config.toml
n_layer = 15
n_kv_head = 3
positions = "learned"
bias = "none"
parallel_block = false
init = "normal"
init_std_qkv = 0.0442
init_std_up = 0.0442
optimizer = "soap_variant"
lr_mult_o = 1.46
warmup_steps = 200
decay_shape = "linear"
seq_len = 1024
steps = 2644
dataset = "wikipedia_en"
Each number is 128 + 32 x the weight over its row's rms, rounded and kept within 0 to 255. Layers, rows and columns count from 0. Numbers have three digits each. The size before them is the row's rms in percent of the matrix's.

# layer 7 MLP up, 512x128, rms 0.117, rows 294-402, columns 0-127
102:179195110096124091069125076175159138151151102128107164102080109100105158072094112102111136104087130099083118114154122123149085173141099145086190116161170053160161083116134120133097115079126150149145095154110171138125157092161148106124164182167158085122103085159067127147115136129198101092109167161165110150161137152144135051109089092130118140144139123211103087118126132150102143086161
105:168171095130125145128155187185121118113089130146140090114098074192088149130148149135081102132154068186161090126111122114155080142121178144143118088071096110141162118105107091157184151157114143093069158107105134172126115161137088107116147184112114103208168124156116178105157168136124126137068163099149164171104086143149148080095117152133190145074119122102118125156177152200156132115080
089:087091141114072179137163152150168121083077197160170121133078162140148078120170129143113157105106109103122128155159102101108108114124128164123139110086167149128192134136128122101153134155138102123112155114165141087112131126119150109152134161129163068102143223208135138134097140108149092122135174186141109131152168154115142049192118087102076082106109084115204095114087082154081131152098
090:136197111055132119105058120110157092118091121091117105124081165146113099082098131162113157142169136112128129153097164179196119149152086116148115178096086177142105148074149127122111119105099115109195144112162149110068182156105078154166177107057137104125144141054171111133139099139159092142133126130175122114114132118126131161107180150119108077109110138142054109125170144171100174188096
103:179093138162159128146069116137115118096119095158074135116099116160176043141154127186164081041134202158103120207102147117117080150153095131167109077106108101102196171078121126156113112078146147204125136148150161142109124169098136121116161137116145106107089150166127129133108093089082157113094181133150105209133101122169111142158134121121108121087111104128169129134122092095153100137130
107:094138104114158125120114136181111122117122131137165140170054116106159125169116117124143102080093102100112130146141120129140055106094143095102144113148141227102141083091062094140137123122158140083140158147205116132163144142154117158158053088112171119162116094091127151097121141108208114131159094169143175141187071181125168133097143134106153084171179120103152124120092137178172116122197
092:113073075092123157147174099099156078113093104147119165123121101108098207147132121099135145070133132100124109136075135077153117100162159126112154056189126118100135115113153102123132101109157179105171136123107110111164076189180158041156107087180133124084153141177172118110159084113122090128151203147154175112139090167115136083154142097090142123126129192094173135157131106143126165110171
098:096104142089146153113158096126160126145093083121134113136173089143164138149075092131134156151152107197159113118108097140133100181182150102076169081182173173123072090122143079142164161075119169100146127089174124144122129160142107118157148166140092129143125092101126142125151113098138111123096144127168152071121116116123117081189133144111150076234112081170119169091096049194099124112104
095:131100141133126116163148178099139117106081102117162174109141134140124128186116107149186115068091167127063149136127133148129088192178100068120125091140142074099143138122113129146081165194172189148093125133131116125109140135101133086166207167148138193171145160094114116199139074171170116133085179115097133158101115054150167104139144122152142106087169060148103103111128148145128142108097
102:137082093222159153138143162151089140109172091120110088102117108108126086130165134097171154084087102118101068143149119127085082157060106131050173162149136152151132209054171151100130124149099124124193133124208096138128111115104101159125100172103148101051156085168113102175162120132157116101116113159138097165107101105146122145100100087144121123140140140128143165116163105107114082158146
102:138114157070110114113142152138149143153112180039167153160075104151041107109077103148176136121147141099153156139151148113108139117139138146067087110147153070151095175139092154154164085132114112171147157135124144082155110119147138150088138185132134139090151143096051130156073126117123167110117210197179109151063112186142143123142115148130068107136112132144135063110093167160148110139143
096:137135145173127133132041107155134088066099153155174131096117133174069111067138098083154140072123180062119118153149123145168092144153090189131173169124091165106110132118098125063158167136147142171140153140116112135127118139154111147122140158105130075076087120121123105104144140155136115107142116100142134193158112109179130130106189182077121102158110086200183134144108085183128197101135
094:060155132104133166152181162133082104186162159113122116140080132124186126181067111099090091084151106164113123138190118070128122168126128132079175143113171134173151098082144119139137162146078152119138149140144130091181120115139166074152152152166089107124172085162135120144132127156142144039177108102157078120182171153106156095099042150187127140126102112172120140127161148125106170126122
101:132171104093181143097112149134130124162172124072146124137146061084099106108086061082155142134119113175114177094103139118141096128108146120091119158069080105160165091129154146152149093142102179208144102133190133065155134159133116051122122095131170157063156104119140160120158169169140101093122116149099089169066111081141106117092103159109120079143191151142146154137142152114178075141142
105:134059126073173149100148140093171185133194138097102136130073099093143115089118119153173097159150059147138106139108131097081152101135106128134150153166126162042070141129133117113082168089139099184145119106105140147139098102050115156106106153109163116144143109178077158145104139114119117149071130216116094095165146190156152145081132065126122155117125129139122111064139173156123100121106
095:162187169113128138107122119075146090096128112126127128145142058172149156105080096122049114120087131162125141145154166109095054184164141140146112082198146155086182095126215163142156151112121142080149124125114119116146091173044117168124098035166070122115104130083093106106142115140092112154124112084135107115167125106130133141110154088133119093145090165177156112140131118154151118165143
100:128206136170144171143174129147127108094113115115101060103112086132185141107101151142121095127121152162130178136095083080147098130121070145162073100187175114110145093115160170089116151125159113146079115140101121148172106116094145146109169179156153125131034129131192105125134110112166139133139165093111087152168108081150100115106114095107154122096167128145123131158233194133177108085125
113:096192060138135131087131078113120114119115124121106120140143136149122128097066180165138071128111197064121072146118116114112101122148141118120136102125073173157191086123084107105188136161109155083096174143117107082141127179023100093140160145082149158140082141105182087153157071133111127163100147135136186129152146114159149101141107121140090103141158143123092164113184083110074122116102
104:113147121096136090087107138178151168132081134109163179147113072158065063112082122113079118057163093153130132140121120127141154152151138087166127161124141153095164094118157161133149115122130099107134158107071110167112150089117062153152160112141097073201117091092125152107171016179130069081113155055124112132092101104167095106123162100108128096115128102163152119115097134157093113118131
110:135098128139101157096094167070220088095116101150132128150133081114083163083150102114136074164086200083127160136164115144147077175107106110133161079125151201103155112123149130118169159107118052120114170093156155118131098115127115130116158175165203100122087118054157080196101103120174115096117119088153093093111109113141159135097140105158115121140139077145149150060117129150111130118120
106:139118109175110089088077121143063156128131174121165133096130132064132143135094078097170171130103173131077175135101103127158120179131130167155114136176169100143136126136081114217112111119076123195133099132137071114125125103096058138125148119089139079097075105091084135105153119114200060143109135135136138092120112129200169170101130165130142114165113107166074121116184155125118089116095
109:234127153139120160131119126165111070096177106106147088164120079076128142098112111104078075120100187134088186145141176106158126132104126141184075182136168105169173129109106155134119137174104090155136115149159145118146149146101098140116133118110138098137136066081143140201155140121104136123074072060116134121142136125123120164130083128107093148093142108140219139142137091173199163135124
094:130100103163151112093108150079126168074104155105169224177104146157090137143146115159100097182086080095123163127150105143134123139123105093104147107162163085129132085125142131104131065167106107101142154129101163157160143147152125138190098094096158089132048114145169148151142067085098088105061100108115168171095114097100117094166102126104140109130137045101136092093182177144109108098098
097:126161097140152146177118069169162077101105115171138150113056080083134152151053111156147128115102168113154139143148159108138114097069129153093158110121110147153130133112154156109139053152121043060083112126180134135123103135120074145135164141123150099105140113087124144184108131161142122098150118130226169164111124093108105188127121163161171071114150142091172097115082130147127162162079
094:136093176105161145136100137134120090062148128160126155125079183185135170127134097080088114127140117119107129152131146103214139088144133141131141124121132061093113066128125146160152105105165134137183183131112121085119150119161138153165104107157176156101054095171173123097145139114096050091065110136139153156085133139065162129090165125049148045102117114146145105150112116146152141080102
095:079099216138169184151152154118083146133099115115163151071099093122133138167142043094204147178115112129089137108091142104129083101113094121134115108119088078122149153081138168136132168135086164174140128133130092176166097143082160109120145133143139116126113174117094149177092171156114124118214191134143158137127162124142171104089159102095123134137140094117209120174165078130121164148154
091:103143108145140118159178120161170059179067101119121131149110099143119128142097155105139112121074059172141152121116105102145054113109148152089164074103154126131109193116124111073158165104128151134153120102095100146158147101144126131080135116098151126100100163099179138205107088140137152063125148110151157077096071195109143098139091039127168091142098104055167092121145135133130152122165
085:135039102158130153106158174127105156152118109066126176121143065085144091151137166125099143126088157135134135144134091111107136143132112100094144094083143100099134105166089118136092129125140083161117103143135114144168066051085130147146162094129090143110136174201129177150125120109150128103138153140176127095103060096100202156183097091149130165119140150081198098172134138095064117170076
095:168126103152088124095161175143104114141044166067118183133106139186098126138137081085114207131093106044171143158118116081149161121105138162168124115137162114088162121113143140123161115072111115104115103104141158184159093127160085103167131108112153184051124147185128163099146154087132082200107163117160113134032119139138103099120097161143153117132146138149172123128120138110107142125147
103:098130152109135138153148170115210154130191136136129066119114069177111183095132115148106113117092133173144115166116168157112138133045032191164074073115122159134092113090105141086171173110131083124111142154127170109117162118100104115122113168143117127095161134125141175130136188185120072081113118097080152123185132124156162143095125080157138139133196143178146130114149097099139152138110
100:125133109076089144192122121170165108128106095135159151139175123120080086106135099108113163073071087099133116143143096120083149122109125180154069166105089147119096133130116113131148175119102156137149109133124074096116122144128133158128108145144140194039216136124114138144132194110149177114155166121128079124166088133152138126081162182153125114174195185185159157147095085169101135175085
097:081132091118156144099087132132174071103100126137140145072125119153107171165136113115087094153071149178134146135118136183165090141077180099143097128150122165116077059113174127100124105124094080076124089150190130105163126104072122153159151136104191125130075131151136126125121080171159086128154191157118107128101169121163203105128139158065093134171137089137190097118137133200104148137119
105:172086061101128104139172102153103088119121073120080173148161097086112133158108064066074149112077178144094181129124131136156086147097165107155116166175117168084170200093150140088093122072148124142173133080124167102112130157086137121135134090097134143064101114141147136153130098094179131179134162148131111121112077125087140188145113157103190118146132135091141121194106166144133131083132
095:108119127137132140127091111045101125135155110101071116148088177142112097055086150144120094114132092137137103201143196192082108156140115156157147092111153086146143137110137180118203195154088119123152119119114112128096147193126111079112109162143144092166141128089144132094083124116124117072158105204115177190128152130177116128149066100094092117147123107153088129150115167076118134132072
121:078103145173145153143220145138034173129153174151124154098117095113140095122088136125140124153145166093093073121114080102124099146154119095125132104140111133185096095157147098152115139170102134148143146137088136117087100133091089101112126158111101119101177212128179101166120146126193116124088148178150124155166117145113155094064157141101156165077092102156224120112159113126193110129139
107:193156130176155171115138193170142147060094089087107108119123112104115107110109124121227161082105232075110157137158098081126073127185118179148112138130145097106143124123122119092106140139089080141106169182151111180131097158132096109122171136098123071135115135123083165163084119140134124172155144138142173119112119127128137132061118118125139086119192169131126104111164150155185101138099
101:124122101143131092171171155200165128172164132131174158145114131161083100173130102122128104153105175102153108093118152097105148179123122142115112103096175159157099169122124147090171152147146122135153125079150050045154127149098119165128192136132149089101126162148130103053088134153153121120089149144058089180115155110131068144069179108094169194072137145113100128109134078100131099117167
096:150128137131135113106103115149099164084128141121177087128096097127171092138099173160111135128130118154190156153141127149082140177144136101107136144097149089112150046090154176110152120061134121223105136092194152111141143118110151120080129186198089155084171075149108177117138123125189107113120143140112147143132093141184083100121138092196117167125123123185130075174131183095129161165095
098:111103155130202142169076106105101161084117136075130126110183163167125132116100170143140081082117083136158105161146075099159115101157098141113103133148119081211122137118153105164159149111136127093150146146141135096153091197161121113172161118158141147149159109149143171202082084088116109129086157112087192179125121124100166143069130112107088116113166062119139070127075108135164104180091
107:145143036157112125106151109123148173173154128066169110142127114151094203183150103116064144116165148110172076162119182148109086119171067176117121136150163183129086142121107132144088128146182169108078132118107102079091107097153162090111173104190106123190122175167153116104084145185101148122114122073108137133153104124126113100149117116047170127103125106114134112134141095145142112137078
090:163079166129086187115127160163120129124081074144172111080145065139137141077102111134089166171142110134123048111169102116131108068156101081163110112116049108136109140122134107148092137086132153101170104116141133141145072120123103143140152140135107155108145163196148144126157147127169177151128167109156146074118078117116154164048151151116071129118156168133201146166105081084145174132176
096:108133087080204123072071109099096141089152127085164128137163114175177132089135130161115140115144124114150159125098145145154111109164052166144146117143158102190106079127157143172177085109144099171185084046145107161116067120104102078101161105131153186157169134145123167150158096113082067082086174096109131111122146109110117127104129190102155172152103127155129114092165142086109123116130
101:139114108166142103114143158128070158055093202113134128151128083148100129145159133181096145133101189104107067137121151119169140116171077089112114123147062151169078139097136128143115118116128120101139190161127143106129084090142052123144096123076126138060102117165113100158132125113134083120070195174164093167105120133120125167100184102052072111126157115129183089130153095149105152097154
121:107103123074129116123127159121179101135118081063129138177141127129141034107097080142078149141046160120151171157174093151090099202103080160130097152062141183149114132127130139107103122102074134126103123107175108127075186137131116171129107159113121148019132109152141112100123095125130166141171137138090121140112109110132090157115126205129113126185136112172144092127084130143135154158092
090:150111173070138147151147183114060097108126108099143137147062096083119121162116080179196123089136131142122128142142070081155148153087122112149143116080106093160131140133157069104110131163086128120179121153168057082123146161095122143150131177176056135140093167149178042097096159176165103085098115144128150101134137104110144152107140108176167084136118139152124093182159114153128157084118
105:108123080130153146130081146057130072100106137106155114086096076172149102077073130171136139206165131112129112070133106127110180121129145107156172108142177107208089094124129146079131112128110121154190144137122093134123148136057060126182196095110163098136098122109198128148135107103105088113114122144084119134176162138109196109139142156102101092077092150117157131125104176149124119121174
111:148171073186116074098121104083128052129134100109113139176105163088102136119124084142127112106155146127085180153092128135179067188135130168157169118057149104139114140082157114122070117118098141091137161069175152159090134150136103114169102150089139052117107132111102121162083120123139138069093141166160117113184115094151092118111119175153120131147134083132125144169233099159121102133132
114:096109143153093173198154124207061099162093106129104154143144178198187133128084145168143131096133159144131089105091100091118088143095179149128192095095150192152105128124158094118100116090115114125075134092184113088156133129063117155106120110084172122129128109089140126058153128132148093128106147104126136172121107130113150130110157173141193141137107098120110145142159187196155143142067
090:158110137071140116143173150182172148159133082104160136131110089128133169123102123128223107132148073156171111113050171081106144170127177121145130121108171130114080171124165122133173125131104092070151086164186152097111095103096116105140130141119098128110076109164150092138145094122125134221148126133135090087160068129139098162137140134120104184158092052135178112114112169131101072134159
088:128173165129124167162127102146197157115111167126127123139139095127116166103138142118103137148084094090171122133146120136099130111122122169133084176163146118159157128119125134136129102096120070163133097127137158178104126128044118057092151148135116111128187083154134114164053108179181062116164165077179101119212084103184129068125129143131110142183124080136126115140124150113208126201115
122:124137148163151125152131120131108142090072104128115130104113099188144155125099092100107145103130112132141122171133115180126062160156126139117140167171218079137130117164101094139118186088147167135133094117080165157163134165148078165114102112089149092151038169156096119196064165155182170081121132122083143152132110156149147094132068121131126088170081071104138069156123113174149166162128
102:073091145139123172125102138113142099094166077112197182144166157119167123101163137083092106136102157131156171168118135110099123105158165113112117152172079137094147118169076184165117148205133166050197103078120142118104134200119107138112156102115169091165103153180065108078106121138156127134120176133110126149115123092170082101155137105090112116175134085095134090128107153154084180132120
088:144110110151146141181174122120142134098147129076108153150035151148136150138113117109145101099144168120106118130085126085029124149146157134127170072068139117112138180112134143110129111156165165184146138112131116144111101166117134128165155141146142142139068084087109112103105084153138075080106124099110170153085161115061135118138111030091190071154185148130124179075119168106178129129128
090:090163113106128182146139128110182066149110095086205160123092112137132165139121143137187141138131129115138150122075141103137094140162145089145133128137096160240160174108043105125173160146120135140175108136150109102151123131072123150124187121120066133107133122070115129092103147104156118102098160071143125180088112061155097133112110181168158109143128075130148125113181102180148155157079
109:153145074115155150136156128116120139145102156151168144141087129078121088179031116162163119121094138112098119136126162123119120144083169161161173143106186091181142157086093155081147119203109078136133135170133114097147119161144146140107099189087143164124079160145113166100065075160111117096166149142148140113139096115094087211129143128165115135137121136148069114071065077089141074139117
098:123114093123178103140102137103196098142119102150126117150173084101144085153153181155128036062119118118130106171167130095100104143114125102143134110134170106162116088114177111198181113101089070129128126213151127121132085095092103122140169182098138130157171110110139076063086147100147106094135129087189106044144120156118112182135149154121096120097160115118114122141091140152129087113184
098:163139090098221069181132149141195076158100128115192094137137102143199102097121088114159106123185139113149168138085157125086092116138092169153128123100151091186149110117108185111151070102128135100077080113126101097144111140117076093149148101125093111161110174117080061147106108092144108129144112113146105171060143099096085123131169146081105138155137126123134140137155154181080131171131
102:087129172117150123143140124115161093095040126115117142085040147171131124163106092139105138148153107150116109107140142092098102136087169069134131205147134159095164076136156163106134140153101110120118152139092128147134127166134105146123152103139169154153160105197113170100136082111167108106137165105134151193098075107111151138091139148092095132136095090084228119218178114114080148092140
094:138140142138149104166136184156127092196083091079129121162072132164103136208138087087156143146117138183145181094119084146072131146101182131123111148118103088099134095125108154108119112123120140149158080157118128115152112117138130117161112095105105104093134172168096157119149150114161140093089137134146062130057092096160181082069105103167085143125126121137196100121134175140054106217105
096:150087065052125119188111114142149060092168112164153081173126166122121092081098080121114066116134128113084120140161162164134106130063138159144177142145096185080151165117087104091141179126119180085093100174127137016113154118136119143159106163079129143108155121093141110101130119124142113154144122090117102134134113108106104126155209166130145144182168151154164137159090134174135131139130
106:137108123163170139093164161183122114158105089128131206105158104150110143113106146100178095136122136117149123114190102123058136157158161094117190116112168149123129095084143125178115112105150127112127177112078095099076136131069120088078115131111154120161168108102142123147155149129166096056116203119165130122134076133125045122088131093134167167116150165142197067146149105081164129131062
106:138131156069110154146127175129128216180128100150197147089142105095102108120127119109144114138108136109082171116199093162145162105107071139132085145104144130210161092128105087175167145139110087161110145106155136171121171131102104108151125160078099109153130172121112086083162122128131093112094137048126126124199151078122092104127115157162086147121199150110029133132145146148119113135144
107:138120168130125134099112202135190083104095147111190177140086067100151083148153158108138142105107085142203110138152118113110082166076169127179145112141101132112133141093071159046075097112093128140094140150114158094178125088089108111126147186134123115111141166148176089082142152137181143116079159134106112095096119099177166150131100143164141103079086095161145112126160204164120138133134
093:131073167091130208131127179110087178169134128102141139120112177172144070116107104097157096174134127131125136114147164140165136182163114106162137083136127126166112171118145182079143099093081061142091166136188078134167102090164122111114161207097086142141086138164144122105088168149125157177119110163086168119096113123088115139090130135094210136073156117137116103120137124130163130082076
086:175142132138149067130154118204119061173095097112202177138081147200134143133121092180127086169149119121100118160140110109136142145096134076094162117161109162137184120177167152138142160171107180151060112089150133131112125080138115112153103112090124077067136185109182178140147075136152117090132124112120116139166118113099103115146133116169175108153148076135137109140078156097076145111069
105:141198101145183121186136111129157105060094134157140101136087146148119123119115102148169148103155126105154118085181149180128115102062050165112151103131113174167071131068107168117133131115154076084111205101127123099117120160107069161133145111124134057128114106116143118089119105171103079141083127143157138088127165161126058167110153123102144118122161142142038165072143100123162111116124
107:190142116093152125098106136162114039145157099062093121148110097064144189157161135134157197175158085152130182125204142115136155147159084149151087153154144176123073107126130123129106122118141137186148126108141139157126119117145137138159156167083174110130107147149097202112135109163093141145097148156122119144105080202138158074097133179143117108067134162117125040141100148119104147153137
107:131054119113138080080117128089110212110164126090161100084092126174121123178061097167171164113112077103134192136142104142137123146108098080147139147094147126154129095142156197125127166133153133179136132157153175129132139150176084193103125185088168145160148154117127119128155047122133078148122112102092089153112110081107119097118100142106119182111117104153060096140106142205132150139107
107:112156139133158109146127108098104125055124142073154112175144159101146102152133107206185138168103182106138124153173107104149149168086129130165135149129199091123142146150119225125153125162117116189060113137115107162142111140098137118111167159127130122135157111075095115088068122127058079105133147086122108138191120088123172130103028151120150108120145145126101108086190129136090155126094
096:110089108126158105101152102092178107134103108145085130122134147084111186135109135105143149196190140167173148104118097168082142202159156113117176138139160147131091118144085107130136127123084131142161070088136120070166148142128110096094149105140156137096191091124164198098108145119153098122046167155139064112173155124143141151167144122052099075157153124103147069108167140119170130119194
102:093136115107142142158142134126170164088086121085172209196114135170120077144119164129133103188082119053170074140103100140112104122105112201101125162171146189145152119118148141103155114171088112113119124113078158122132108126125172125101136156176151128119122139131149083148093125169142087056057179153094124157102158107120124130143164134063139157190166078176177123146133091154146117093147
103:139109109171151104161137112163096105093132147128124094153123114135112123156068150187161108131113182115167120146084184104141104165092077158113123143137178153149125154065154057192157152113134103116168111159176099151083163148111099179144138190120122133103117095149052101130100098104162142117110162129202107144192100150115117172133157137100119103162143053150122121077086150121115036151114
111:092216140160144141090087084143165140226128144103106139123127103082148175101048158165110140119142154114120102182160106120124082171134086152157105116146112105107105117147160164154152074137115080191097159126120130117155097124118104112121183112144207154153192157145150152100135171110159109109109142108150128137213139174142152115098101134132070195136144111143078081111132153157139095121108
096:122211156157155167125148096184107168098151108130141109102119155118121111136097149052126146135121048165124161154105159123121130114086140078124137071136140121160087107136116143133170125083126163158076075107101131157124073092110118159119099120100130118066171162066107154074138150148174161064124169119133122050133142156103143142140135088092156189136129152147154122137172133053126112127212
098:136149041116137121087152076115130121178143068193157143176139132110087182139131055126144082105153133076044126131180164140122144126105102119184109127122097127145116095091070171108117173126161077139106118080149091081094097140103188141114150146109066115140099100132124108103104128104154113123113137130105144159167206147107108130093101092100189108125143101190118137158145125139114181158172
099:180118121097140197122125187169092115131136102082102104126132114102160070182126093102120157069106181144087157108128138095147178160173146142105161194100144129122155155091184127107131110165102172168157091114163099136127144166096101105111134172116060089067135133140099088169125093143167091123131118163134132080148177089119150108043148130138134163106082152135183107153138146067075091133108
101:151107081101136119133164070149132074103123091083172142113155158117154145138156124099156140074039073155093183141101138109139113153145119070099101160112113103188159110175101136165168111172105182171082076144093063158149114180080100101171132139132123158112082099142092147106133082141192105125112122107092150119150052113109180152152151139119152152131081142103071133149102167157151128129153
096:142109077191101136140156065165130180140110098130128179190157159097118131086034139167070124147081113078126115138122104106145105218089162091102141152171176158118141159127151115144177118118161098132105142124159108142095124122144117116123177094124115110122126126125144132177143118061204133124132096098114093135172095107110151168177070098104130154132073082122108133103102190158126143163185
104:110107081167101132104166138142062123168147109104127199122143123070067152152134101079149161186087090112165130120153139100096093129115106169136122145159115124173104101086124131190135139111166114102180102061140122169115109132121137160134070115140104176083116124087155108141111132131110137142076213135086172152157123167140139183112117134124177146148179136140119162206187170077174087099150
107:159104044158118153131148095152096086112100100081148139146157146114129132180120087104081093097147113159136130131117142104157133163149145140148137154075100143142087151060132086162133126135195129139174139070186096103179094089144144171158120093076116150107133085149199148179108124126143074132160181162106166119110171139076137122071116115094149085165163156116167125191169120126169063092127
097:087067139182154075115123080115094193136124139099067078142111107132126084117086136102111158123136122129133098131152173141149157142139110148108119082151147114118109109123105106137161117120140219102138129113134225112190117111151162119110092151089171106120149112136216172107141092183162154140110164158047109124153103136118169129143148059160146128159165115192185158091104101140142117077121
107:154072092114191147142131128112136149106126126157094119123099150106144093150182141187073164126151065072148161169148185077094074128171067113110104088134138142156167123178110148142080150148104132070130168160171078145085083096178133110169151140083117166124093097163150094148124098177037128122105192135153134128149114152161135086110131156111130119112109097134159099134110091117092150165183
090:166067164089131120120119133122167117142128108068163148160065095086096201096151086137102149154104104097148140093172224088171124172185093130128141101176117106125117102109135122156136099112180130084159145114126175135128106138179133062138074087124156111134132154135151187101180112125106078176090103107145132138150101159058155101140178108146139106117099078095172137151161172093132106140092
099:169162081180115177183104185155147166122129064057159114081089141133089153154091130096165124149113157083118163073151095108091126186121073129171142132143128136138138159097106157129147168126080129166128123099171082096175134101110055077134178139122148140154125082108114142095160065151167116154148142124161150129141145083151088163054121118146155153099116117123146064080161171159121156147114
092:150153148175128175104154123125118159177091132066110119145126120115116115084111114144170176137079106113158099112141136094082132175162176126096091082162143061164112132088162143154183141147151100144135062099184115115176089115076097120103125161143151070132151150101087179083046114202181143147165175142141122148122176124121112119124105130136157139178183121174067098124169111110171113130144
096:197123128100078144113181156077161137106144127134115183146137064197169140174099097133112116117151137138118071135164144160075130157143123145170111083124185148123139055124172105121160096113092080149118153078089146138119093172058155088158119129138074142146095163175126112071165115062099095082041110104144128110137128142189111091106121111145099180078131116127150114098114134111113114136126
093:117138114167112136101173099115130133149119137140124144144084109142117145137148170078094061111133057069143101154088139109136099168132139086122144114154144102089107095080193146166070142097115133103135169115122132081087168126172124100208203177088161088142149162159139102116115140075172142134115172121129108197076112149123105132150078105138122154051118196180137113184133112107166119085148
099:131141152153165131098110113109127088116122147040130113101148099090131166094150136190148181058077114096094093141128194095113155106150095106123129150141084145110118134067136192112120151120162141116149126106204155142098158153107128176124133214106156096114140153057094137166162098108114081159095153152123100105135105147095140153156144141120097095134179159168074116157179161072072133122071
108:158153141103200113141156142075129092117080106101133161163127129132133170116128109069198108094136123107166123112123165111115147158127100072146182136120126096192124079108139117133093051124106101132099103133136177113098104148098079141066150111180163135128156137154136089155103104189113059116129149108094182118111180155181150135072102198145147114096149111161170120207168121132118059118125
097:121166108074130174163163161151173089118121118141144145160098161150086128112137145111130108050061120115148136147146132116096152119103092123076190206139112193150126105182132171089134068153142115154116126038195108128114149151141136115135143132146142108091110115143132105158131115110132092050123114170093136101134111051121112107113114136106106130121024148117141113179136077147090141115195
090:153127094139194101101130095149144140137103084122112144138111135151177185150160115159153149124154142106112140177094157132139100155167146107106174150140106162081090190116109139147122096125152127178076157116163111144090149123108078127120188197102141091120169102096139158143112086154158087145133058019160058157106076109041141157145123148158119090110105116089110135093113137173134181117097
079:110177090123134139148164109169180134157123116134104178149108141125151110060147099150129109075140092138127137112109136155116068111148116126105138120096104138188135098052204184140108156117103186085100162183103128175073184149119152123205136175128144157048095120154113119164158125142096070141174137118148067128093062154140192144130125119081119142139174107135153150153097143106150135117167
108:123116112143105171115160131153196073081081158114141140074106062083111153149129080123119076083135151101135117167144107150126083169089121091128118103116188134214147164157143103187159130090075154094075133199123157091139116136137105073118152128146130139148112171078108159082147149119101121073079115109174117156084112103157163098075173097130111109105125145116130127192148145142181078132128
096:102092159089173201169148170150119114101170096118147159163105171090109099160104138163126118158117094146140102142137115195098143153116050107087113154149130096162126081093152202127135120148074138132142146106111140143127126150092138116196090138165118130061134136155181070143201140094089142086100131213167176118160090123122091113066156109071168158128101152104119116139111127107140163158126
104:097134150125114164080171174090132087108127113167148181154137138113114205105143086151185172107102168201071124111151176161127108128076081081126127080108152138122162146088156114079137118121155111144112171076162064096084089149135138132146132152100151100144084154096080174045123141156179072116162134086126143177138065084136143102137171152114142131168149132125132128077122119102138155134166
108:094129140090235126173115109086134184110127110073089161143106125183100151071137135144149128107117136117101173150102134170118109073122096139142097045137171102122171113146150085123182141142116121133142127107130112102153119193136075152126179184151154113142091139092079167092117061104122117131096114154081141143171148134079108155128120152044120103101093182156093156130114178096129152155168
090:122136162142090165147158143107155121192137155147114110099103113122101115096071082080151157185149130069080134118177062074126083075124118199141108114118145109177124161082127122126103161155094144169137139096126098156107176122084121096097147108093100130084087101121137132094107113166122143139186199129158070103146171196168145122120178090089146085172156145147130148104152083135155151155195
094:154123100165165131120173182078070073082122060113162136170129122154110142131156167113101129171119126184186072125137162157150132135126138092105146119164116118112117129113137123111113095138134136126104126115184134094101146190137125123172116107100158122175151102138186193095121124178146123104058058158131187123130051053059096164140070105104091130099137146130121148148106181168168113109130
098:128107158179176141094149134128131173183118177119089149120122136054150073092095113144131134138093102121135138142115173082112160145088085066135071120110134158186163095109084140136135117086160096100149142082129123171106100098084094139144093174156119067100164129112102150065135109138130149138072193132151054084186125189119168133116102111131176152121149144161108154149155171084087112105075
093:107053106212123124143151139134116156084110118125091175098162128107106145113099130140177087194135106071067089101090120091111143106074123102125130073195129095128134150149127120184141162119106135067152139069108139138088088086110127107166150103117141133115125183109120125114105146163124059139108167105098147172146176111093167164135152119087177158148211119173159180144147146093106079105120
092:147047195082115173132147138186104133142091154116123113152115155152135095113151120204120143133117144085221119111101164136125140164104124125127161141137148166137200126120131138130198129088128105173100090134163128120118192129137100130155153158135193177091072146089125102119150123134141111164091082085058183130078101103126129140105153135179116119141151118131131084172092201094112097152074
089:106154078097115167183164052093138118110183099087156168143116088183151143167123097119120096112144150119114129125101195109112096117150155134124183123160147084145155095156066172121157141124124086070118116067178116120125138171122098112139130110111126077148110155101129106094085135084169079186103165137116166175042078147169140101153132159100060094102165129126133156108127108136128181168087
102:145143092105175151147121146162138096188137127112110113155120099082174086076105064179148145166137100101129037125104118055081078154178121169110113170108159137170095149080164122118164112067118152123116103109088118146162125180137138143176145200197151152101157140093124159132063164132098157155091144128119167165162138169132124114164130065153148096133136170152148123113125125155120094166084
092:135131204164096207127078172137105202116134082136168158121090141111151135086112137109080125129170146104125134161140112108146125111152145128096103091176132065139131076148106125238151100120109113125088128105072082140122090140100127158188156079160171140155115151086122141085109155115132158057141146111193193134090109094148100146151171111137126102117124108064109138109177132090095117140140
086:152146097113127149098135127151151145093087151103150093170122121160104142109123103169166153170167146132075093086155158172141148075188115152055161154152147132202156153118135117175178131063107119140154151132143198120104093132076124145149121127122156137091168129123162169139125133058060081036088079102151087120156104129118108033096120129117121138154135121145137156181138091150122102154151
101:117152176126131136112182142193120100142093145074128095175062129143090125102111111102137128139082098142098137079135141138138118126073141078159176142116125124170134111167162196119176139022135143137164112140124148080138152103133121100156123109103138128094202132115130137115082150137124117127134097144172227133156120105086134108132094057152127102151136113111140022114146098190107152164158
094:153159172033135160144113140110189174092066161179143112145109145207126098155129115109126121121156110126088156173097141176163107118156071158111127129113065164122089105080128116124149165120156124097154154096140130104113143094092080134147108149129129126182148086100191129135060166149105081145116126118178108151116188134131101083125184126105110127133142174191182099119130060132080156165127
087:146159136142154182112164134148161164132100100116131143077071069138121113063150135125081110145129125140129118039115227066118160094179121155122187154178166080153170127074117159116161131135167095103152142093181155090121159175092090108108064140097157130117118127100156113179116102135153101136121065120134104177139125151167141100093148128099143088140142130181143111164121117187120161175136
104:083120079163143138166111161088124142103060135179126138168130133130138081095169094122115145042111148092107139132147111104158056150159136147142124106150099196128133162142094159102053141155155142089153119161149164155172201172103082111136129149086145080138105149160123084150103103089185100120124158110120103159148105089099173147174073069115147069112134103112157120124164085176141167113169